config.yaml
d_model: 768
n_head: 12
d_mlp: 3072
activation: "tanh_gelu"
norm: "layernorm"
norm_eps: 1e-05
qk_norm: false
attn_scale: 0.125
init: "normal"
init_std_down: 0.0
beta1: 0.95
decay_shape: "linear"
final_lr_fraction: 0.0
seq_len: 1024
doc_mask: true
Each number is 50 + 15 x the weight over its row's rms, rounded and kept within 0 to 99. Layers, rows and columns count from 0. The size before them is the row's rms in percent of the matrix's.

# layer 7 MLP down (transposed), 3072x768, rms 0.0442, rows 2465-2498, columns 144-191
105:55 34 55 48 26 47 53 37 44 54 29 41 41 41 57 74 20 51 77 39 70 83 59 54 56 30 28 39 45 58 46 57 59 57 25 68 62 23 61 67 64 47 53 26 22 42 87 58
094:41 51 71 72 28 48 57 67 68 58 53 67 50 41 36 54 37 57 56 83 25 23 68 40 34 48 52 68 80 46 55 28 55 51 77 58 19 42 62 39 35 57 37 29 35 59 38 58
112:40 58 30 84 38 38 31 50 56 25 60 45 31 58 38 54 59 72 40 52 43 50 70 40 67 38 30 24 62 54 31 30 26 53 56 39 57 35 38 62 60 28 57 48 61 46 61 37
095:37 42 59 41 54 70 63 50 37 34 43 71 46 55 49 42 55 61 31 36 41 09 60 65 27 54 61 18 46 51 56 35 64 63 60 56 64 37 70 50 47 44 11 42 83 38 83 33
099:56 67 51 55 29 66 62 40 26 51 81 29 37 34 69 44 91 50 48 77 43 68 32 51 36 83 61 48 56 44 58 35 70 33 37 29 42 59 39 71 49 27 62 34 50 48 43 48
095:34 37 42 36 48 88 62 69 52 48 81 33 66 53 66 34 64 50 56 41 65 33 49 47 51 62 51 42 66 32 72 50 84 47 25 40 42 69 35 83 40 67 68 64 50 68 33 37
100:51 61 53 68 70 76 38 59 40 73 41 34 55 21 42 71 46 32 41 49 33 64 44 24 43 22 62 53 30 44 57 38 40 58 55 69 39 53 78 15 38 23 27 53 57 30 47 44
114:57 57 30 51 45 52 58 54 40 22 29 63 62 50 29 59 52 17 55 49 74 57 50 48 45 43 57 65 40 48 52 44 72 39 45 39 36 56 43 37 78 39 82 59 56 77 39 44
102:36 38 61 30 42 79 23 60 43 41 55 63 98 37 17 54 29 44 43 59 39 65 62 52 41 59 38 35 40 29 42 44 49 60 55 48 44 47 74 74 65 33 24 46 60 29 57 69
099:24 60 39 55 35 47 43 70 55 45 69 49 19 62 79 69 44 26 49 51 73 68 56 28 84 41 36 68 48 70 56 54 48 81 75 35 55 39 46 41 45 39 57 67 64 73 55 46
101:63 58 33 56 41 44 44 47 38 51 55 44 51 56 65 28 43 65 50 25 66 68 52 60 54 34 52 30 50 71 66 58 55 46 60 61 27 61 53 53 66 50 56 51 53 44 88 47
099:40 69 17 56 46 42 35 42 73 40 61 31 59 46 46 67 34 66 61 50 82 38 37 30 72 33 24 49 36 65 37 54 32 36 43 77 53 65 26 61 59 70 72 73 50 57 38 55
102:64 64 23 62 48 70 67 75 57 55 57 36 23 09 40 24 56 48 45 34 57 63 44 66 62 27 36 65 55 33 41 70 29 37 42 40 32 43 43 73 41 52 40 58 51 70 38 79
100:37 67 39 26 68 80 41 52 14 38 76 57 45 29 21 61 72 43 33 58 69 33 54 50 75 95 34 35 22 47 36 63 75 75 59 58 53 43 55 69 41 70 70 42 49 28 35 49
097:69 51 62 27 47 24 48 58 57 70 24 80 50 28 67 76 63 29 43 45 71 44 34 77 25 38 57 53 52 31 40 60 41 61 58 48 68 71 57 51 48 64 68 64 55 76 24 52
097:58 64 51 38 31 61 64 68 26 69 67 51 33 45 23 86 51 58 45 42 82 65 33 57 52 53 31 57 61 43 62 38 62 51 38 62 71 52 46 59 86 63 69 56 58 68 56 53
109:80 42 29 47 54 65 74 33 72 57 63 51 43 43 77 38 47 44 61 04 52 66 60 61 50 57 53 57 67 59 38 50 57 26 59 56 46 41 69 56 68 78 22 49 45 44 48 46
096:46 51 43 72 79 63 19 47 50 35 62 72 59 66 41 55 46 25 48 56 67 52 39 61 46 51 57 62 43 37 59 28 67 59 54 58 76 33 57 38 66 53 43 48 67 31 49 50
117:42 82 76 63 41 24 50 61 38 54 75 23 70 47 43 49 57 52 51 36 49 65 38 37 18 48 55 56 30 63 48 58 59 83 60 51 36 20 66 07 30 39 63 52 78 28 30 43
095:61 45 26 45 65 25 65 65 36 42 40 65 46 51 58 55 44 46 65 59 55 32 59 66 65 62 65 66 34 59 58 31 47 50 86 60 45 37 69 47 56 80 18 59 41 46 64 34
100:47 30 38 37 42 42 79 31 25 83 60 35 73 65 34 51 51 59 58 52 59 20 44 33 39 57 39 60 38 40 54 51 32 54 63 55 59 47 49 64 43 27 52 71 62 76 35 69
099:29 63 37 49 46 36 36 42 45 46 40 58 73 70 48 57 57 36 69 65 40 39 41 50 43 21 54 34 48 59 45 39 41 58 72 32 51 64 65 74 78 52 77 80 57 31 33 87
101:44 32 53 53 40 69 41 58 56 15 57 59 56 35 47 60 74 21 86 35 42 32 47 51 61 56 44 36 61 35 49 32 43 26 66 73 48 49 75 37 63 52 44 38 72 60 42 40
097:31 65 67 40 61 22 29 57 41 61 37 52 40 30 51 31 71 54 69 50 63 31 47 42 56 89 60 64 68 53 73 60 70 67 46 36 83 64 71 53 51 49 25 38 71 48 15 66
095:54 60 81 61 40 39 44 37 58 37 60 54 42 55 52 37 21 21 41 52 48 32 23 74 44 47 62 55 42 22 65 26 67 41 42 52 42 42 53 48 27 59 44 55 74 59 94 40
099:56 69 81 49 52 52 52 49 38 57 48 26 60 52 82 32 48 80 32 67 74 17 25 63 41 71 36 41 12 34 36 57 58 60 58 51 69 45 69 69 13 77 35 78 52 39 55 62
095:50 43 65 38 48 53 61 59 43 27 24 53 41 41 77 61 48 73 73 54 72 47 46 62 46 50 48 49 61 66 59 47 61 68 62 17 59 31 46 57 50 47 28 51 71 22 61 36
103:74 42 28 56 33 44 41 40 83 62 31 52 38 34 49 58 46 52 55 28 30 21 64 44 65 56 43 61 46 63 45 46 59 53 13 51 42 51 67 41 43 35 61 49 39 64 57 33
106:55 54 27 78 60 50 49 41 75 42 66 32 64 61 27 67 87 36 51 15 63 58 53 39 57 45 37 64 62 39 33 28 45 54 49 20 49 19 62 43 53 27 39 64 27 17 28 38
092:53 51 59 66 37 38 42 50 59 46 57 58 61 47 65 53 49 47 39 41 14 35 79 42 44 46 41 48 49 53 45 32 73 57 58 27 41 35 30 50 43 57 61 25 70 47 27 89
096:71 59 49 50 64 32 29 31 56 50 34 58 64 59 16 53 65 57 65 32 47 54 27 66 45 44 78 60 74 44 63 63 72 52 44 44 45 59 37 51 37 30 48 49 35 67 57 20
098:53 55 59 46 49 69 36 53 48 20 63 59 31 35 35 44 46 43 61 67 38 52 65 46 61 44 76 56 73 48 45 67 41 42 45 56 32 27 46 34 24 55 32 79 40 50 40 32
106:49 63 41 55 62 39 69 61 33 53 49 56 46 44 67 41 41 80 59 30 58 91 35 45 56 66 29 27 53 48 65 39 38 18 43 42 44 47 82 65 52 44 63 43 34 65 61 38
095:62 42 45 42 71 50 75 53 55 40 48 59 82 51 66 75 47 33 53 78 55 34 32 73 36 55 40 43 50 69 65 40 66 51 38 45 16 53 66 25 15 50 31 68 57 58 65 44
# layer 7 MLP up, 3072x768, rms 0.129, rows 2466-2499, columns 144-191
095:51 55 29 34 48 41 48 31 50 43 45 31 47 45 73 38 34 41 35 75 62 25 59 56 90 41 66 39 33 70 48 29 89 25 43 62 83 59 46 72 47 63 45 36 59 44 56 62
107:83 53 20 58 76 52 44 41 33 59 32 36 42 48 72 51 39 55 69 47 07 93 44 59 32 23 45 72 66 60 16 52 28 38 48 63 67 33 58 34 46 07 52 47 33 61 57 53
093:61 45 51 60 39 64 60 88 70 31 58 50 54 63 66 46 26 53 39 44 39 49 49 52 46 61 54 28 42 65 53 24 32 56 43 25 41 64 49 70 60 32 30 39 43 56 41 41
102:48 69 93 39 51 59 66 43 38 23 56 68 54 26 51 48 33 47 47 68 51 58 40 74 52 62 61 52 54 51 75 52 46 63 48 51 36 43 43 24 46 44 31 54 43 41 49 47
093:35 49 34 68 53 34 39 51 35 67 58 47 55 79 49 54 43 70 51 47 50 33 66 33 30 36 67 70 46 41 50 30 84 63 57 77 36 22 46 33 52 73 48 61 51 53 55 66
105:32 56 66 39 31 58 57 50 75 58 63 48 37 37 04 59 55 90 80 38 40 52 51 51 38 38 57 59 61 53 54 34 58 26 61 42 39 31 43 59 60 59 36 82 22 46 41 38
112:48 58 51 50 65 62 44 47 29 54 51 57 78 61 48 37 62 39 51 92 21 61 68 47 51 54 63 50 48 64 44 29 54 28 49 59 60 43 59 19 67 53 50 33 36 56 71 71
094:62 64 35 60 62 50 70 40 50 52 59 47 38 53 44 71 74 48 65 49 25 19 43 24 60 43 56 54 38 51 51 64 87 21 38 00 68 41 47 38 59 69 64 64 55 43 40 51
100:43 33 45 57 51 47 25 64 54 48 40 66 49 36 66 32 56 53 70 31 23 55 59 50 41 59 55 55 49 48 73 49 62 39 48 38 59 53 88 64 58 48 46 17 67 31 45 64
099:26 56 53 54 40 42 37 68 59 59 55 36 59 57 51 84 26 39 52 66 38 34 51 38 39 55 39 55 52 61 58 80 31 52 59 04 86 66 35 44 25 45 44 44 65 66 46 30
097:45 61 49 43 53 69 53 42 65 61 65 38 59 69 72 58 50 80 27 35 72 44 45 23 72 45 30 64 57 36 53 56 49 65 62 47 54 45 38 20 46 55 46 45 72 55 45 39
102:57 75 51 57 55 77 47 65 45 54 41 60 41 18 34 64 42 39 39 56 48 65 59 45 21 38 55 46 67 37 63 38 71 38 56 28 41 52 32 57 40 39 37 78 53 73 43 54
103:33 67 62 17 59 63 54 72 27 39 45 59 24 41 41 15 50 40 60 53 48 68 58 64 36 82 32 37 55 33 47 31 76 59 52 57 70 60 54 50 52 74 53 30 39 52 44 61
099:28 66 66 39 52 64 47 38 63 71 59 47 46 54 62 59 55 55 68 69 62 25 70 79 47 43 47 65 51 22 46 50 61 96 61 90 60 28 56 41 48 26 27 29 35 67 50 45
097:49 49 31 64 55 54 42 32 69 38 69 35 60 43 42 94 37 49 58 45 71 63 74 49 50 36 54 61 51 46 50 66 69 39 68 50 45 58 69 51 57 73 40 63 70 42 40 60
101:51 34 34 58 38 20 34 34 52 53 37 38 36 53 41 36 03 47 54 48 35 87 36 51 32 71 38 51 62 35 43 25 25 29 44 28 29 57 38 40 41 51 50 57 51 54 35 51
093:49 41 62 46 66 67 52 50 59 65 69 45 73 51 11 44 41 48 53 54 52 46 34 42 16 27 50 61 49 33 45 50 35 41 40 43 78 57 51 61 76 54 57 50 38 45 21 42
115:71 61 51 71 36 17 53 40 58 43 33 17 44 24 43 41 51 57 69 48 54 49 49 59 60 71 49 60 32 35 70 32 46 59 45 47 52 43 22 49 43 38 45 27 59 34 53 49
095:46 39 79 34 32 78 58 65 36 07 59 68 60 75 50 63 38 44 57 43 24 65 30 30 43 49 52 30 45 32 54 55 75 32 50 36 70 72 43 59 54 41 44 30 75 56 74 60
094:70 40 47 69 83 30 21 34 43 37 54 65 53 48 64 43 22 72 31 54 78 63 71 28 53 49 42 48 74 52 64 46 47 31 31 32 63 42 50 34 41 61 78 46 46 49 45 29
097:36 35 25 51 24 48 69 30 40 40 50 40 66 50 70 73 30 41 54 30 47 53 66 24 53 46 31 50 68 38 44 68 48 61 63 53 60 52 71 20 56 31 28 44 23 33 36 68
100:58 70 75 64 33 52 59 36 56 51 87 49 78 58 95 55 38 31 61 49 46 62 52 60 24 52 52 33 59 53 30 14 33 92 48 47 41 59 48 30 77 70 40 63 65 28 51 35
098:49 51 54 50 51 60 79 53 54 60 64 58 52 17 53 45 52 48 73 57 43 48 48 34 49 43 49 46 80 54 40 43 44 38 42 59 57 52 64 54 34 67 58 63 47 35 20 28
095:51 22 52 10 38 41 66 42 31 36 56 54 65 23 86 62 47 68 37 49 51 69 36 53 68 35 39 62 70 84 63 29 45 34 57 85 67 38 34 56 51 33 60 46 63 55 52 46
098:33 79 39 39 55 46 43 62 39 55 32 46 51 41 32 36 49 62 37 49 50 68 53 42 67 41 76 61 57 48 58 76 52 60 62 99 44 33 57 81 24 49 42 41 59 59 54 19
099:58 56 57 51 55 46 53 35 43 28 66 64 25 53 52 32 64 37 49 85 40 29 54 67 54 33 46 78 43 54 40 59 17 59 28 73 60 23 72 59 40 64 43 55 57 56 54 14
098:19 50 47 21 20 61 21 53 42 68 47 24 36 40 70 41 56 23 57 70 37 64 62 60 54 63 56 38 36 18 32 25 72 45 56 29 74 54 48 49 65 43 67 37 39 37 58 42
106:49 52 58 47 56 65 21 43 43 17 48 38 40 57 31 56 25 48 43 65 48 56 36 58 28 87 37 58 36 32 38 73 46 83 26 57 56 24 38 61 54 56 86 43 46 50 73 75
093:52 47 53 43 52 24 79 46 44 41 41 44 39 57 72 56 42 63 71 49 58 58 25 46 39 49 47 36 58 69 85 60 53 24 51 44 47 46 44 37 64 45 77 48 27 38 42 41
102:38 53 77 29 40 56 53 50 60 61 45 39 41 41 44 57 49 32 39 42 41 52 42 41 59 69 44 41 67 41 50 58 34 55 67 35 39 33 52 30 65 56 59 50 72 58 49 57
095:87 62 61 52 51 53 22 64 58 40 38 33 71 52 52 49 53 57 32 37 58 54 15 60 64 28 18 55 29 26 35 98 46 47 48 52 82 70 42 49 49 53 58 40 43 26 49 38
117:50 32 59 61 45 57 60 53 55 21 65 80 57 24 54 71 41 53 48 43 50 74 36 55 61 29 55 48 69 48 57 56 02 62 62 64 27 55 57 59 53 46 51 61 57 71 47 42
096:60 76 29 59 29 52 71 59 40 62 35 54 16 71 41 62 60 47 73 45 44 12 48 50 36 49 35 35 49 51 56 32 45 47 62 37 43 59 50 49 62 48 38 58 55 64 52 46
104:46 68 51 50 55 58 89 63 25 53 63 29 23 50 51 74 50 30 61 64 50 52 28 43 62 39 45 53 69 33 54 55 31 46 64 29 38 52 56 25 64 57 54 80 29 61 37 51